Weights of a small GPT-style language model, trained from scratch on English Wikipedia.
Size: 12 layers, MLP 3584 tanh GELU.
Architecture: LayerNorm before each block, learned positions, biases, tied embeddings.
Training: a variant of SOAP for these matrices, 1079M tokens.
Each number is 128 + 32 x the weight over the matrix's rms, rounded and kept within 0 to 255. Layers, rows and columns count from 0. Numbers have three digits each.

# q: layer 7 attention query, 896x896, rms 0.0527, rows 670-703, columns 320-351
# k: layer 7 attention key, 896x896, rms 0.0526, rows 670-703, columns 320-351
# v: layer 7 attention value, 896x896, rms 0.0526, rows 640-689, columns 320-351
# o: layer 7 attention output (transposed), 896x896, rms 0.0686, rows 640-689, columns 320-351
q670:114114079108095138110136164078121110156178104116122134174151104151111127138112098136143119120102
k670:131088085145074114124185111152176096083132086101144146112131103150083077203132183104082098120126
q671:139101085210100134146109147141118146089107163190118169096167140096197098161121129228066108138157
k671:116155161138184145124151092116147123191094163157151152147082091129146143156120143187054168129142
q672:091103125121128099154113146136168145171099165112184122108178152068084109113111099164115086094158
k672:061185120110150122162153142079171128120153242107068152119082139083111132114114139152101054102140
q673:154081109083098175118141164201127171122145121151145120139162099153142159171172148105151140118138
k673:129106085120092197091067141193131136060131125190134192101154111119113135146117116087151152074107
q674:173102127124142164143101122124153144174127136160084121102146148132158116115126078107171032103103
k674:148085104112107112099111201144125151106091117151137140208121144102069139100152106131188144175132
q675:114151096174126127227128122113114162114157215108159123171121158119097129149105134138172153160112
k675:060118119188141121140159090205122172110216063177099055093135132153120148108114167111164141099098
q676:107153135135119105118163086145110146176157120093136133066131139161137135091128101135131117138082
k676:145100142099160075144128099101089150127167094085101156075178146137179135154112164174110141084170
q677:097097153107087137146132168134181058163142177094134122168137168151145058078146147110122117124165
k677:147137168119133154101087146122181076173189129044143148161158164092133108104100161149114126126171
q678:122140076188151099141079153131093050162125059112129118143174137143141159098107143164086193094061
k678:136171138072192145123167155103110139117092088112105119113169126121096121058126094114131088170095
q679:200140143145136099138101124133147144139135124129129101088132140136154062122113074023145092120123
k679:153115179144114106120066163112136121140114171108149103118136117191134114142109047032128112135162
q680:126137160139120198179137114160140132133075083151149129151057145138138088138111134207130151094091
k680:092106119061093145184100112147188123201098164152185121154101114173141151173113165123114107083147
q681:153133126092087177137048090106091155153116202104184112156162048123097147064127117186122086108100
k681:106112107092128133100085080167096080178113220215103109122162131116125161117174118140115158124159
q682:078136180176119088093076054113084092132133085138094151163103097088144147132060152116167071146111
k682:137162182139131135100058159148154130115147135077110159148111138128195177095147130154123104185039
q683:138098103137147122096094144133070126134140185127128108238130069124124105174113144067077215114161
k683:155130118077121106115107137201135172088199152152169132142104145157090152163149080135096161143173
q684:161103149121110162173174074098130103143123126145103082120132147090181167171136158131109074161218
k684:111128106128084129121150142127094175178141109106168063132117070194116192185141120103134128160150
q685:177194122140117127145116097089147155176119171166095141057124143148143081129110098063107093191088
k685:140156124139151150167145133106115158156145107179198098105122122115097122115145142117164098168135
q686:132091157112096112156136108085098158051101177115144155129180180151148114172127109153085164144123
k686:103061106107124037129091077090100177127070159117157071119142152084097099156126102138131120114174
q687:105115135123118112119150175119095110140103106046141128134107117123041157150092092166175138162160
k687:155133138102091103102110169118124146086112114074142110111136116075161118077164164088120140193168
q688:154180161175129143146077118091071116109121106092077132150165083102091117089148126097171143136124
k688:150106173158092162085150136169089130096113136059143100076084116136162122112139150109091120146084
q689:150131176128124102099135138156211088115103059079134119122203174087082116145146124155134060133142
k689:195118103131051080079119144101094067168093124152096152087170177153039173109094156112116113121145
q690:161080097164124081106038077141137164153131101118138127125163116120108137116154146149078127121092
k690:132155072136084057142128114142176083138117113098139091082167044079135072116130140173143153133133
q691:157083045103137164120167116169106120169117060121111124097054135115146122153159090111132200156138
k691:086121118144150159168145130160136117117135083132112123156109123134085140140092132124173230112164
q692:104101121125122126138146082127130112088065186124192143161167173093089128178120149105130087117103
k692:144110125119069073147173086061122116127101171086099125144147121143131107120119158046142110124082
q693:152183118119141133093130097158185173150149085120112146190169097113130122098096150133130087157164
k693:137162114189118077083145192089098177165128136134112129212158117148122129141188130149100202133114
q694:187108149097137202151150120122099164168135091129144073120158112142122086097140144107122133056145
k694:164138110126128183147133150150114150161107163117129066148109075099172115107096119071135127118152
q695:118113129139129167087166154138159150172192153102112157111110120100152166120154116102137161111136
k695:111105095115161219164136099107152129169230197136146098088103148100115139107127096098093096129104
q696:188092123079151089146161133136144149117123111137128104101172153129071151137104103095114108087176
k696:153102077106187089123130124117078116107105088140155110120135128145066104165093162134096155091111
q697:048112124187096094172160150087088116129097114116135087142172163085099135099151123142128072096118
k697:181117089107112108128099127117159122108116138140074091139088147146188094134163131112122092171128
q698:109162145104095069078092121106103079129101160140105111073152056132091102112151128128103137143155
k698:059157207111086148130125134165102103058121179126099129201110151182109103121110141104154129180141
q699:122159134085111167151154128111126116142054113137133109081056162151156090079097133155154128097065
k699:104138137093075141129177156094146047140168116096118060131097168123080118061141106111213146107077
q700:171089133118138064100141177127103125175134052104058106149099134119101162124161110070107139119155
k700:093069086188125149085197129099092109169156096078090137145060151175110165170117099159097086132146
q701:168101101170091107110110137108131160083136127131129112106138085131154159112076095140139216090163
k701:136148136152094131143146101116130159103123146098112143132083156168122178108100118186129152079137
q702:087099086162161151157153102131120102130115102156139091171199145122083098099182124121113146124179
k702:162114137145207169135152111166150146102161123141183098119200153164134078042044077098134117123127
q703:118076092159099104127172175140129132128124103138057062152043129100057108126103125146134124089143
k703:139088094128094170089176104146083137097145095121159127144062087140098133110105124141110086072189
v640:167198119152118157092126089186148110070131107167169118107177115097090133153076081125122053109091
o640:142109127112161096159134157139126116166114145146097164072095162113154157174164099108092148119155
v641:132175077095178097111129054078079144134119128156160164110115119089142072113145136167139125130116
o641:071131137122141095138103145072132155134131123132059106113081129129130128089077125134105112146148
v642:110102136179168164170078097137146174144118090135111029094118053075010113187129093143135080121123
o642:118117095096084100135102159082133165180143154134134142158162167147157154137140129132140114136127
v643:025125141168117085220150096144099147181159112197125128080112107063080121106133103123108062154158
o643:123166113121108082126088127060149129118142140145083149143164152160167109152142164115145168185105
v644:144176083129088121071139128102129096143106066116072177109171105133060155085127114153124156142158
o644:143140198182155142087083096110106104171065116114232218130153130160164108169127150175122169115153
v645:145118146139111143067207124126092141168098147111219163097145179132148117144159135112119162104107
o645:106152163133120156176045146105143135093090046111178097203120129157144041105134085119039106096162
v646:136173148180118075088160055059164138093074165059089108148093067099135077113125129109180134160143
o646:085064141097133099102169160144126134155151141201161073196110098163144115049115155152145125145100
v647:137145166194156079084130102132135155166128112114144105169118122168108098134148144094143118157116
o647:105121089115152124150090095113124123090138149193057130126132084066109106100143082176113197138150
v648:121119168122109134102168139155135078133157120164142154110090175094208153092143141129152156131158
o648:146158118195139095193061088154140176120120108099112154134161166139065123117065101186095126138141
v649:099112137134167078106109070131112085169198186080083122019105202112136098153091204133102132075124
o649:091105178130182129100106098083156100139121130172168101217142087121163182160101071138201143098182
v650:172122163159129092164141174093127156149105196115092150126139138082115114087148128142205106135168
o650:071095136168143127096152049178081124135189143139136120101081115122140137130129105133143195166122
v651:159056146143061143145100167159141183181149187095125140120090143109084095156112109153107084142149
o651:145090144115184086121093127063177130107141164118168072099110154123136075139105128141098139168114
v652:155149143090098098126101142206052118123102086150151146184100161127136089109107150040061120131122
o652:158124122139117149165036118129102111105141067105082114113084134147141145128165161168150124124174
v653:128120103084118154087127154165084116075137147127100121133115154088150103144094118116103154180167
o653:115072194173121065163157147084134152098145038153085083166085118181058119129153123098072170118138
v654:068121155094107119131174150121092197129133160157108116138161106119105110150124073187153099098122
o654:150082186089130138073160145104214094127085132154155157157133113127123107125143142164159080160118
v655:128125174116100107137121105176125164062115114121159161135098148157094023127102095196092086106131
o655:141136120127123153124105133132120101134118111156108094146162120100178155079186149155106136161108
v656:209070153152191129144084176157120140163110118132107115143160114048139068174114161128132117118106
o656:059164138140109121113135180148073080096114118196126178141103118136168145126114124112180053124044
v657:065140057154115092082189123175149118148089058161118169180190090130122149113124106127146058173121
o657:178143129153165078150079098149140185111138146141159096116128127113100120150162168107127181138135
v658:150083137133087111136174099170145116098109100149146098141121113142137147042148152135121077168106
o658:145215169186199090186116125101098128194151194150111060128139110122116136127096126129134114121147
v659:082077154087111113140152143105116088112138115191089128160111099135133175162193117093058115148118
o659:145120097126178130097100140105109086076147126114072193094137130117080121122099099177125146113117
v660:133166105086129173097156111122117017074114140155100135105082152102140096133219148140102123087153
o660:191148142102126101099186066143152089132140146062126109109162116198115126155144064093171158113104
v661:090163101106085100121151174108105165140159156062130137198047065159070133120087088076157130136099
o661:054134166111085145077132186088221132164175171151151092103181132041179119089163052105195170173104
v662:111157209128144140160165208103086098111158162130175209099085167139112100137176126124161148153159
o662:086137088138131181144157081125150088168165080149129046169154164133098161065083123140127165120136
v663:171134163117115123100119136061120116093119120096093117088170097093086090187155140097180220125194
o663:092181102187085070112123169176176103164122167200077102088123134162130098164122123143127131128156
v664:150113140156117112131104103076095113086117141079125147121095165116128107171099118103152120085162
o664:129167082164133127177159118128151176103109127147104139125101131174081179144170092090087074106109
v665:122119120080102088122097103117153137105180135166082120156205080112117116102132142121176089110078
o665:080067109191109092118100134155136121127160108153193125185132101125121135135162092153120157152094
v666:077153151103141142122128134102137141115160134220125086166087137157145116060166099181141095166169
o666:146110109086135092117128125085062132144093117120101136092123147121158107177066145122129109158092
v667:134136149077130176131130192129100140151140095160182121132127145209171156132105107087092127117108
o667:134080121153115081125142170132098157116169117118131128186142117149186127098155130092112116150120
v668:164078119115178137201094171137145161171046203165123118188094155119219206087074117180095069131131
o668:179039143132131110079143108168102152204190133173117105131167084118126081140193088088134143130082
v669:095123113172143140172160155099089145114158084089171155102139114139132158118102154133077064140093
o669:180102167119136151113142152112143114111130158183058127102156122164087084175077086074156126101145
v670:131166150073186068180204082092080156102052164144099100139161087157152215076033091154116192146100
o670:151068093056042172050088123098072160120147162126092106154095160119117074099122117110126120094103
v671:133106063110102141094089110084160106165051151146140074141213110152162177144162139108091147089105
o671:152148083075140165144103118169124094135100138168118123113048094101134186184062147100074141174157
v672:185178106154115134113129099099133081150118038110140111104126124185144134099063180120140129131174
o672:097094137127101165179134192087182159084133183116117149106150063100148111137090111171143121097138
v673:158119121126050183192107185085129094185194107142082114099063121192179118212111094110098134116072
o673:161178204080193110051099136126087098111066171135196180142175143184044123176179147135157083084096
v674:100178160110143149212145153122148163186176126155167116147123141134158104108056101158094166117161
o674:123128105142157103065037091103099156157109130076096128090100140101117161083225145112171129175114
v675:117191132020124107104065131111141176121091131145143089128100079138139152178109164112144142163145
o675:113111142198134103095183111119182151196164095120166163122105150176046051105150094112120085215128
v676:154127151086152169177109144172156112101145145150195143168063127097145104184150161162183120199141
o676:105162086132098139111151101150116066120131099117096187160102147164117140120069130070118097142132
v677:111137135103196106149108110138160137190125215116137141193076120203148191105119086142110089148142
o677:165064107059095195114217136094131117102164087124077129106111193102172170162128084097152125122192
v678:116082105195136113131133089096130147125111069162092146066175111127113141157094096127094149123176
o678:144121166063062112064079148191165133153088205111086160182140158088148097153187185200138079154097
v679:172106166141109116084149100169153133160135134175077104171190071139142127149194105078145050118186
o679:154141093146203125139130177122138095039093139167154186152111116072114148098115184158142122132073
v680:181160136139120078119119116119071107083146104149127177122154127089133072158097140148161059075148
o680:105121170114064170120154132128151114137146163092097131128115128083117181123114157144139138139145
v681:145119138121190097123112140099148177080114068162118142159063169145123072182136128142094120151169
o681:150161121087092076068178116178124098034096132158190169088129103128177189051114161108159071145162
v682:153170076130128065122118146096130150210122173130141130160134095158111157147071167129159091145101
o682:080129139126122091134086160164084172150131133119122100066155108169110126145101112216111176122144
v683:091166113178120160118144057103086047138121177054164127156172124145116206140173135149105176142143
o683:167140128158184157131145115118146105118190132155122124133143092103152105155138063145130103153158
v684:106150151115156100177157073094081126122111132089161117086153158156114064128123165175105175111158
o684:138107134119132102070116150137122164160145189143130102166144108134097108086127095104129119127153
v685:088141181081097112138136122094208136116090075109152104145094105105115079139148168154124126109131
o685:102188043129176135153139142136122100089119104064078148129107193153152140092142114126123124109117
v686:060158096142122109137109115130160146149177139145124124064192112199104197191110097101127120123153
o686:176120145093116083070124188189122134136206145070137129131106105189108156118168097178185060155113
v687:114117166125174174164154089133163137113080108111145082160070127147120122145124105137087161186157
o687:179086097084065095090161129066116207131193080113109059097159130140229142148084108094150090134120
v688:148136118137063115130123245194145095066121121154120168111164178052130162138130176100108148149206
o688:124100151145127105198145131148141181133144129098084155187124084123134131104103169182124175102173
v689:166132125101099152127104115145143065129122181184089189164109140098070092177079115140107122171126
o689:111122173170145116136092137072093108059122117183157138139091139160122084070106183170109190174179